Each number is 128 + 24 x the weight over the matrix's rms, rounded and kept within 0 to 255. Layers, rows and columns count from 0. Numbers have three digits each.

# layer 3 attention value, 64x64, rms 0.335, rows 32-63, columns 0-31
077129093160175152131123113140092142134122122083170114149193107144143160140121119158117163179158
060100115167144131180146097181132100176139107075152140114123089131126081075131136129104126130132
066102142093153113133140112177146164147149124107154141121132116142170134175111114136124129098058
154128139120184193153092085117133135109121160116093131118126104142147143073143104203087097137121
138083153124095072122136141101156203137169105115195127157113098122105115144144129142118117106106
097129144087090069130145149152099085166102086077133189142157126151148137106131118097143116121136
153172163121138083110113177162114096132145072145132176131141159167118163115074123102174117135109
133164153155132168133186067193117107178144128150089108131165096096131113128134132131113132092133
133128164111157081079153150120113097108092078140106184137143121219163146167149128131087145105141
099098110147097136123108097123165106058114143155142146085140135173102128121104158130087143100109
113139143076124146145105116143160097127085133123076122169116113095187112114154150111120082148121
101125106084128137126089113106124110120121101145139119097156171158179118134139152147110124107135
168132139143114134105167122111071156105128126117127110124124103106087139156134150197112129123114
097098121170113144187117119137169141101123119142093105092193116160134118169138140160123144144125
100124150097115128158085120143131073147157130140106136116138123144104134110131124124134097129095
153148042119133147124073185115112189160098119108089083146128141094191162143101119119094094107111
088078144136181145151132134125175158147173177109114144074134133193160142157158098098150148129100
077121106141107106128172156187127127130111118135100191093135136149156111129131145049149155108149
140126138139110128136106125128174171107134164149125127122117159117083154124130139085163121142143
081114169120147134097147119172150157091065086103164105124178081092107161153157153151102144184141
102156143141127105111183091123128087110114145110167190061116145129142124132160142136112154123128
145155123094130134134127092124119071133119145095135144160107139126081129058110119114159144158182
134159103184111141125144139150061107178171129131114168126131109108133118131130081087101115088123
090124122108133141102149134164110095119077159152158124103124128091157164129183114080124175175102
115136140076107149092152112112081083120121130121193126124130148098166154206107143177145181195096
122134168134122074114168149093102117110090134122106139126107157158155158203142143120138130158100
163114116167143132111120136113151099075117144159100169107125175144079111111132169131108135104166
133107105118108132135132103142120100112154140105153159158110125124161138139130183170136147124152
126139111170156111144116109150129164083120118112119148105129130153096139097123156151116129109124
102177118136157099135153085136137131107074157104096134098075113115142150094121168142188096179106
163089134089172175189101137127153139138072140027112110145109076129156149108156125158092130146071
178136102099098143076121186121133148106134093119189168120100117121189136121082148143143162131120
# layer 3 attention output (transposed), 64x64, rms 0.304, rows 32-63, columns 0-31
147098155110107081091135128103130144096141116155082152129066169112100154115117164088136139049139
146137180110113110071123129046096133111091129175097104092079170121112132172109136144168139122156
226179132141130159114125115099089134123099112142087103131121150076085138068157159110130122128170
121099085142054041139175157128108147115146090123119104159149139110107119160103119091169167090121
128143104134158150097165117161117052120126137085068161094140156179169119123120150127144136169134
150124126148132160125118128103131177094131126150159083078123119117094116176105151098134109156162
109117125142109134142131109156139119100118198127179117131100107093110102153163124149085133175124
132095133129098091142056131094174131088091122134208152146100168116130145112148115136153132130108
118131138140108143177111121136167148176180123128162097118087103051054103153084151090178089190109
152159148120145098112153149145090131223127103121100109161114118067159157089127119127171131174143
163118094154108119119156130104093149142157103115165140110132127159100129143104101177104107109082
099162119174118114138134144165140144158124159161107136154121114112088155115114114074150133181142
090130127108141109150090150134180071123126130117130145119156090133141128123125108072151152129149
133182155100124119071129127108084095167118164145165151161067138102115161116135114093117145090131
181147104133130118097167128113123144125093124145135105120120115103126141139111119162121136131174
175107096159155124130160096154136111079130126132123156118154080141081114121119114136105116118089
143183120106128101122084120095087106115140122121090142162140119084117137116139162141160138149157
180182187126165163158093112095104135134150161153177083115130100121111171151131133167131112170144
126125106119149125124137121155098083135146139100142135152165112147208139127132114158105138155119
166133105129104092145132117102133086128154150101124150128099149131122143158098124075115146113132
134134145098102105133083149147140151127142116126136103136140121121129129081106110084147119139145
120102145146123119132157168112131187112145107170151098103150123128180125163128128141139124111130
164066178077155115093085104132161126078065108137144097126117152095137154130126151165181133141141
131147101112127093168104128083109188138161105103126155134153125149109139127112121176161137133178
113140128153113089121109131131177158115136154151116179116146095123063091057143089061108103064149
129139133094141170131087099136167128150189114118171172123164103124077086097096124113107104126118
107124139111115129136127140157136100194119155098174079161108059108159143124126087140123087165091
150134148148147091107177160153132172139115112127116131125134126145141159116153123131147111140112
122136141100109089109137131144105072128131130132127080151116122098155148121110115107134155138119
128109132086104155152081141115078150142208110139158087153160117149129123140128110106084129081151
111148088148120141095171118115113132130156110147146121122162148127126064155119142138153134083139
109128139168123091139154108179104097125151182132104114124124111111105072128170097082129102115101
# layer 3 MLP up, 128x64, rms 0.328, rows 0-127, columns 0-31
088136129102125109118111161128080124145152155133119117111144133097122157145124109091161119127160
115108117129136071112123143115153127131093137166145134124102188114124143153109137089095140094181
130116142143151144123101119136115094108150184127107151120072143123101152108183163094110155108116
090088129135101131147091141073115172134150094148083121120148124149114119153126138117145116141097
116135111153105148120108135129163160121166112111144177122173118139120095111161130199094139126075
154124133123108167133074137071158145118086120101132102142130106161144092162120111217185174115071
112177116095115106160100155135133163119179129118141171119154124149065121153135125123123135144095
082117141088118108123124118125115094151136104126122114169125116155115152111163136159164143107113
127147099094152162133128159131131110128082122126123157106173105150130137141106134148146163152120
168168157125146118159146107152120114135124125121139167110123144133108110117151125107167162130153
127093165126135139119127148120144152150105136117115147150132130095138167119163127109133129126149
116146111111127134097082133139107158133109074175105154111154132133118113133095119109145157094116
131151136153128141138111145128105118117085130100148127104126134135110171125121099051103132169140
089152120097128179151114133147139144136150174125120094142103107105122139153112138168102111134129
102135147103122139118108146118091134134132142136130136164121137118159149099152136092147159111105
149120168120152141127127124142157082103097091116137152130101119120139107104160147134081100115087
076129152109127130092139125155134146177125113146152163131135139089126130109137140113135119081110
104143124112139144155140122166132115153140136116155154140163106125166112131145129073111137146122
128131123095127103117151095137110153114117151141162128109155111097147100139115135106153146136143
171143130073137129107130160133163081102103107155112153123135116105102134135178154118128160121154
146126153097142105090144150145157136138109107096098153063138134093116101085158141131132169082154
133112106155137168154070140121198144089126129123123111133126114134113085127131112147118130155134
140094099128162109163112156168099110124122168102104186100082169124078159148113133156119116098100
164104117094180132178110131178150168073122075115124159127121149114102060127136121127126127087130
127127123094150162191117147113119140153134134112158125113091146136101112153154123137111157151099
069106134135144107093171151162141056128123135099135142094159115164192116101195101080103145105113
110087122114117152120190114114148131138108115141137092146119131096127123131139113126182143105166
149122149139152151109144131078211117138149156148110136116110124116116103117169113108115160135129
116117148115105115140142103187152102143139148157116177090138137098124156159116128104173130083087
155148140101102135147113133134107116117073130104094111121124100128130130145130103150113119131102
130163136083098137146136114082080081176163146091149113115129115120124099096163104180165108138135
176108142108121137138102149121139148109144082121137141100167142150125121126123151134167200105131
107167141138144119150141105132107084150120138140099152103129150115116115092103091107137160158143
095157146089142100113105131117160137118144127117110173151125146100131085147149116118126143062104
103132097116127093105128125119139149115081098117116140139114128098136157147130163114164125128097
120136089113138112100164099116153158162148136104098144146136138113131092144130087123106119102083
088127108103155119123157157136161111123103114166154121129106172095121072129136135057111150142160
159123110167137140120138112127139089118098111157124091129154102140123138092113120115091097159093
110129106111123150076181081170162127114133144132151114127137130096147099149134113116127128134093
117177123135157121084151121126122106095087134121152082116124113100104155134107137139143130155143
090088081124122168142166111149161157122144129121086098130128095120149121145093128146171139085092
110122115134092141096145101139124139124124142131105140133100172133109139126107130150104099105113
095114124128128152136119116115134153108113088133145146121105150154150125130089114110085108128136
098164099122130102127092123091115138141145142094127167137144114124148168133150140115127124140144
151122093123113149132164103157094107118152078126111120156135145118125177130153180150149139131145
112156117102116120130142149130106122178138172094108117167090118122137141120140095128178143141141
141118131124159125148116166104136173128116115144115100139126084099110121113147092157168116159128
108093143161170153160128125148133116111118136048150134110151151146131111140144143132121076145142
110134168130101106143145097128148126137125113111114128077160102128149122084136152166173117137130
119128118106126138147157141169107146130092116148126151153149115106124146146101115164093126127113
117145129126108163146130143083111143163128105112134136125146124113135109104120146125122122126097
128072118111116118119129137138154113147108122102095121176136104151163129100116108139133163100110
101132130116137111161149120129132089159179127098150148130129122148123131160129111101094115176136
109077131123135092108126083111149053162146111127123164118152103127138125120166120094131118087131
089119173101133143133078134131110167103156103114133153088137088154145141152134163164128157094175
166141153126130095101071151104137123137138131118109132114121126110144165123186111137154067151122
109113162095130147156092167148141130119140131151155103071173082129134124137144134153180127122159
129142139074146120104157141130133148136131089111146149110111132125137094144110110119136117115090
090139107137162135131177133181129098178153129126121099106141118136113151107134123103127169167139
137142109129163122155146141097117131093147109123164155114189126127118080166123127117097139149120
177134147069155148095128158135099093152114134101155077125122142097114142168153124179142161159122
095134119121117141144104080176148128073104151172142148132170096184092155130122133130149157110135
115129138086120124113121128182097116143109134121112056135155097112180182150123122154153171147122
097160130099093102123150143111141032119117149116158139150140130126124123130151134105140162091155
140136134099099120138135077155205156116152108086183092161189094170107134152129124144127119144066
093107107122120097147110113082123129112108112101083129138142103124147110143141170098163144131136
149156135128144098107126112113159115129152106096148166109128141140122180148139165119119117121133
107153115055135139132097112123127172138139105118101096131150151086132089099149201154136149099119
169148112122164105117150139142102106126139112112139108149120133099103120158146142107115131105146
100123124143116131134105139115166105119149130119127119153126157139083138116130132122099143138111
100112128107118131147102102119154168180107106120165117121104116148126107136117096109163143157124
137142143106126127162147086150127111098144193079097153111136118143152100103150123165160109145148
149151121118098107144126127144123154118127126116134140154125121105065107121126087130116118142149
130199148108114145148127147114121144122118135123102115183125082135163118083130075098119116136146
138132170133139163156118125105080109149127154117123115102072126118116176131134134179153121115134
136166157138139094105163112135132143107114103100134143138128119133109155185155140111150144130139
152145114066183093053117137074097108120126093118108116124112145133128114127150157157113133113113
103125105124129098135153125137135120124111129102127133141105172109114071132140129142162169154123
164141148144136166156102132150079144175108105093111135105132102091089176142103109171160125096113
135105126114147124099131124126114115159128117115193169098119140124139132163159125107092168141130
128171136112128169129124091149149119124134145166094152090154153114103114162115147147098150115144
076070100179138108146125178119124126131155089134156167152168102146137090153179143126073128114083
092157124106145100145139089135127120124120100148100121133157121108125138123136115098147102110130
144157161139110131087131156096117131106112127157125142114129124116116162151142130131084107097117
177149117149169166139094134105112106129095117112123151107135145106101156186148139142137115127155
067141105102101131108153132132142131144134109146109149116147167130103128129113133077136121128146
131123101143124113123130137161216091099092138099147084141159104134111106167132096156116135118115
117158099147132110127115138138133128117156138149130116135120105148157165125146127137093082181121
108154136122127112123151138153070107123141122102083099128099173064143150094139143129144116147142
124160097126103144132124102165191175085125204196161107124110152110124119142171133151106149115105
118116122146152115150126140168100142130158100080164113114151126136154137134103111135147144147161
094116107086117158174067148150127166117127135177191146130179096168176091152133146173122144119138
041130128149119103133121105139167149128084104128154173141112127128099118101145125165129096120149
152160131105145112125134107095137144143127145083116175131161116154131145145136116169148144171117
166102110119111131138031100118154138133131113136136154151125136105101115095136120124119124078151
110132152145158151112111123125099117159120174150077143111083160099132091167178156096117116138116
121101112121142059122126138099174140100092094098183120166150101136110138135130142141073137126139
096126104150100145145180157125177103149112160096151137095117119134101108130147138053111126090143
105154098120130104141165128147129118127147110086125125118147126145118138130126105136125135149158
120140163095116080070120130083110121113090125140113163111142142124149135124164130142104120115126
142160141114154093118170141127110119148094102149109117134161165115154187099104119106120145114135
130151146125169150109137116144148195200145122069147188099138111159132145157106147219157148126102
102149137117132119126123126158105129135138127117145115163132088131150120128127118159128138135099
151133120092118144149119147137115126144111153116116147134153134159094137086139115115135157122132
097133124148132118114120110150145129117117125162150149148122161100121120120165127119095139107136
173156176138171140083144156089130104180079117147133125118088138066083117145145159133107096112131
122153115081120141144121117077115144118143154172111083127124115129143114138138127142181144171157
104125126109128136145127116125153110154111148151079124146136117120129138118094157132139129123128
107132101143125103129132101135142158161136114125112159129106159146120089127127139098121108113177
112143091076145116122174102107186122105151116102096151141141133131128072125113118118116094105122
064144067154098149110106151124089134133112146067095165122120121146130136113085106140117168133175
144143131159176110102131112111123086161156108112118112121145104136094132104151111156128110164105
132119117132117136143123162110115149103124149136128119126135119085136077141128109093117169132138
127135106155115132147138123139071160125178147133136183102131142163094132140166121134122135105126
142145123117122121149100113130077141078120135132132120158176102132113167165151086160093140106150
154156114126109154115113122138113181158135162147119108129126127088143103128142150127150092105093
107131123118129102136162101192105079123079135168122126122141156123095125152130154129141156164135
124184179116157146091122067138141087121103117158142129150141099110166184100099127100124157132136
145125108111116126139156124136164106114143154102145115143118111129101128143118061159115143121118
117110114082110134147115156129112176151143116125112144156145135118160151145116113099142157095116
172136119128121127114164103115140139107102086124139133115128171171121115119134139133172144111126
111163159162152125139149094110149122077128135108141158131147113103117087118171128136120116140138
065175118146127131077143150111068145153123116139085141122091100093123120120133116107138148081130
092109142139081114124145112139120127143119099143141181130188089125125132132127121078108152180103
141145128137147166126087088111135072132094145131124129142089151139167100134135138160161097139118
141117097131125134155105144152102139163116154106128110096156138101101138128140155164150154156127
076122094089111119131107186129103120151093121092129160144077139071148112130155144159141144124168
140153118114136140177153106126193136113122126157095164118121129160083128109153138125136134100134
# layer 3 MLP down (transposed), 128x64, rms 0.313, rows 0-127, columns 0-31
164135131144147154115159140106172130091122134136158146153139157147137133117131129131109120160114
122139113123170113141112112158145136109118098114151160145155130115121148102133167124140173137122
114112143092082137081123120128138116120145158183153115083129149120119154153097113144135149123160
115125116151103120084125137127112161161151121146142166143161117146155125191165139126119153110099
124119129136131128139116128121106167101149110128164140112194107131123154115096154126163147179134
125034140089056190154106168140111119047114153162121155115167112127126137129144160181128155153125
171134130122124126121117173112123119101154175157108119126106143149118130138118098126119084130148
107156178023090086152127141115093147133137098115135101133168159104156178147115145111129105118104
129118113094166154116081122105112121107101174153145161117060147075135136162119122148168132106094
134126129156084122114130115126118156130159132129158087136171123123137140125110110128110137144121
166104148148130159126135165116112131120158098119129116129160144126121132128146115118097152121157
113141111108152099080125149114118152128110108147122116102125100148167105119108132129103122132148
134116165100110133122114131145111158111130100139105115160161119129114123094147111094117100130135
084122140152122160131154105113087140170132118102154128119128116120164129152109119165163139142084
136127112123152082104157122107131126122139143136113174180117127134143150173152116111167167104131
141151157144088102141164129157106135123074104146118145094113070210123140113081122112119154125102
118150103115122100109122085151126104103134117151156106170183095131123154105119142087132126115151
118124115136136163140109120167113147152134126100141132115134073080135135133120116155096111156124
131129141130143118153147119138128157162109170086147128098118121147088135163160119138141142114143
109137148128110121134110116110156099129115165121148105115178105161126150118126098162126117158050
158167152143110109134117173127135185102142115136100091142137127164122105111111132148081096143142
138095117137141128169038102116153179136165127095159138128167148134147148063121157136133121147136
141122175153069188135156147121127093067191126165116112083103102162106174123073103164147117084095
153133115087127119106157135108132121146107139113136128154101126124134151152131121098177086146137
157169132134117119139130144146111109138094092151110134108148103132115142146117138107128130123103
084085124180150130150138125151152127126136096148128190112151111132098064103166112076097123086143
164142133132120176156139124103143130103097160119079124129139132099143115148116106145126069150157
123120117104048130111097096073110153121150125126155139129184141122164109085053146137157132175088
124110122082107135104076135116143146131148164125159148102133131127122110103146136137153103162082
097137111100149126117122092142126117132143147101134123159146118095143146103126151127123155129137
137149135073097143125103102162075162129079149124154133134121141119154102105138107159132070089134
088148139154137138101093072103131162126126189162104127103119119131099111138136129142108077135142
150153110113110137140150105113119180112155137145141125115165115127168153159149126134106134153143
169129154131137102107103174132127146138121104138126133132125142177184072095098149142135145157148
128119116149134126148137167108163099111131139107129131150112119095090130073152148105146131137108
172190128184147143192127121125141127156112137142106130116119153148131096150145141153086157112154
148133113144103144098095132125093143107125111111119141119148106124132159118120150163096131103108
150169105111116123110094123139148167127168159113123137166106141134103109125136114142091075135095
122127104133144104147146130079143143127099114129133103130098114104082117151148126145143145105145
107138169138151099150110074151102097080117141100172119103135136102159142121098119166121096124154
146140093131175127135140153090118121098082109138117100127072178107163102167105116128121082108162
106129137131101105132155134126134108122120094118091130131117145134123145149149150105145140114114
133142102127131145135141161106138148167118126125125155135135132080124139132104118150116147170095
145104109090113104095114118105146081107138152125119111113144146110141137141139121166078093127118
117050148156130128160085121127100139122116107134076110187138164155110179137116097157080161122130
103108119129143148088145126122132156141161149141106133131105137114099105162102124161168108150160
099140135134117101111099130143124137102162116129112138115144116170103153126157119122104131159153
129165112098086096136128145090114152132146158143141126154157120169164135137099104136134131121103
114139122113095111110136127096107125127149124098123121133116161137113129125111106116120101137136
147146156150121139136142148114133102138107126123102128133152135133153142090122141101120103147132
079115142131132145114130092152136138173149135121164138122109121094102130129130127167138148135114
145119121147177151130122156152182157107130129139144124145160128170108093162152126111117086090154
134139087105126132123120140145086130115116100107131119146149106121144117143090138152108146139134
136106139113122120105125090153146112129109159165134132106147096157139125099119115124113119122087
150133150094146106131166134099170107145090128118110070148117139125143136123124071115131091166133
145130140082118149098123162120119116096113139163084144086095137111122154147133162124120120092123
145138137106151116140115116087104096143106103116112140140136177133118146166099071116113113173194
109092126109100106107108138147135138125159173189126129105094159128104133106090123066126105121149
116144134115147123126194118107134085153123121121104113106174116166142150132114082107126133102092
138149121121128081127135169144109160153139144186114146149123157136163156167114123124139113121151
150087122118177120138141128132082112133128055160166160132134106184132115111159117086155138096163
171128123174106147129125142105120152113095132147139115108153100149139114088139092069096157104136
108186127175122175135155156095162133133090181100131141108118080070101125185130130153124147154066
086159151148132141110102147170104104133113143134132123118113175151070132168136131132177124158116
104165117105085134086134144114119150087095135146185134148228096129148135171126165106119176128067
133141116162117122107159112143128144107134170155156139156129121123171132126138160147126148155123
130135177099134114114135153133152128156131146105147108099101144116110173136089114123122075149156
137112131110126113150124139130179130161122140125085124123074107084139143132080124137120081130136
119151107145146138147105106127112134103099121098107161145131114115133119138148134120143116160086
171125105150081091102150134141154195121162120171149141138179136149136115140094181138161166135172
143120130085127105141125071147103111110132145138129135146138109110147134164068113134130132162131
134137133128175105127139094139152101121119151134102149116109149097126126083150135087126112096144
147162110121097090141150140129072126097161127147139147113136105130096129110084159078112106138182
114145133152119100168142111142149152094065110127104091155130122133129093074116128092118155090171
111110079098109104083166138124119134114090119112176119143107125122168119149065111107123155135107
151112129148180188153091152107075159122192131151087079096101122130111111098168145127102112131158
074145100061118127148133103111116100118131095120141128171133106114166096146126166156152159140129
149142128127157097136113149077133137143124128153103120147107137105104093153111107108128102141132
123118095158163167118119113148120138116109118117157137133112086180131139129122102150105147139100
123063125130129134142120129117134120109186118124115142100147115133122129151129109120116082107137
110117123130123120144134161145112123153100110108124164144136094093134182147139125112097183125169
051146085117097132153122104142105172106145143132106077176169095124167142161107131176194117136050
115115121135125120117126093135136151137050118101140119119164119105156138106111106118147138150142
097111112131131152121133135114146117126124121116108142104126125142144137104132120108150159130113
116119125121119058127138151096151118090100120129123106136156137170101108090129136097127126164143
149101112115153092123145132150101116151125104127126148161147142134144155137142125139135143116124
112124159110093116091143068132146138126162140168140146099135093158105142123134153097139154098139
135125129103112137120130118083137163137152147131148132138092159138162127146123154136138137159137
147089108161086132130115085113172110127139104133141149075140124147116172114095133131183138117173
174161162150120159146144123165128124143103170130087145111134140098118109095129095067142094135087
152155091146137122109112133102152117089134133138132136151134097101111107119131158152089081130111
211142148141112124155145138103170124144118140118123078124127116105111164129093081111128117145167
108179160136120128131165144119097140156061159122162095112098148142128161124142151161116151108133
077098136193096181141091121163146130134154165119108121123137142093124128182120113111125103131080
114169119152132108133163132106095174115136115140160177129130066128131141115120126115120141148139
142142148116104107118159096139128099126137131097123126139104166122121132117124114093149104111174
161137111115114149160136110131099133141141135138119159146109127099157119123150163180114100105117
093074150166112151117170140104143138146105110111128113105131121115096138105113158120105115111113
148074173103167092135105097103153154058097103120130179130086117167104136136156150113125121129151
104114151103144115153136118134122082129171110131140102116147095131112118097126101145138094138131
116124105104097168136086130155097089156135124115156152114121079142131153102120147126103163111097
139124131159126130083115159143134182119109167159116077158171143165100151109142120124109113108085
151114109121114117104157110154131099132117117139136141115105124141118102127114109141111117127126
166158132136135111085099120103124109117139122145109142132142163118145147102088111145115136135130
166136104114108140127118132148141167104152145111107105131136129139100147141088119130100130123112
171143143116126104188125099133104107153128116094123169094138139200150115109140106093132112128114
118151141112122126114115130110113141100120162139131113148144090116121173142112119150095125145113
141109160102146113120152103110116074140125114095109105123145146156145126124120122125123133132102
132117153124113111147099110176142141145150100132131152143158153169130117121110169096141129149136
151146144147128148152116104139174115108143148066128105091090090122146129119112161140095097102134
157120113149088169160112094180142111129093156140147167125088111130124099073128154129106118121147
179163139164120108150177101141106144130130125135117143152146137140121157130137108156125116154125
131091132103097127135102148104092113176131099111122137124142114140160135152117107151099133148112
112102138130144126165142094128173087139113075109129113173154116087147121122116118181149143166168
129121134096140122129115116129149105139150166113123126109078130130158125117134153113140089149148
109129144120114117121134094107126099135105149093100130104127123136103119137138146142105122103120
129147108170105150152126150154114176145119142154096125175135200125117115136127119122142147145106
086112072166145134115154163115127114123135123155141140125112120144137103130100102130161134136171
113090145151120124134121154156119124183145162143135164107115126098131120102130122116179120125111
101112145132140094103118097123116147105174158104116119138143095103134129136128120142129151132154
142161107113090108144147127131095098142129173121143144134134125131136095098131101175173098136135
144127123176126157137147110129171143114165158122130112139104117111145106117127155124139142118129
107126118117061129123187135171112104134094171103109156159136101071176136109106076127110180129129
143104131107113117142116140106082131184131123102116087118145100112157125130128114109134152126111
119141124124119140141126117148126149106126143133091102090099146136126142130073105155144135174137
108146110117161143137133146105130144120131133164111084125105114147136153135077124146161114108095
069090130095149131079089081146096102110172146132132123130108113164108110075117131166110095143096
139104109126067151091079124109126180118128148153117137099100129166170102056054142151128128102145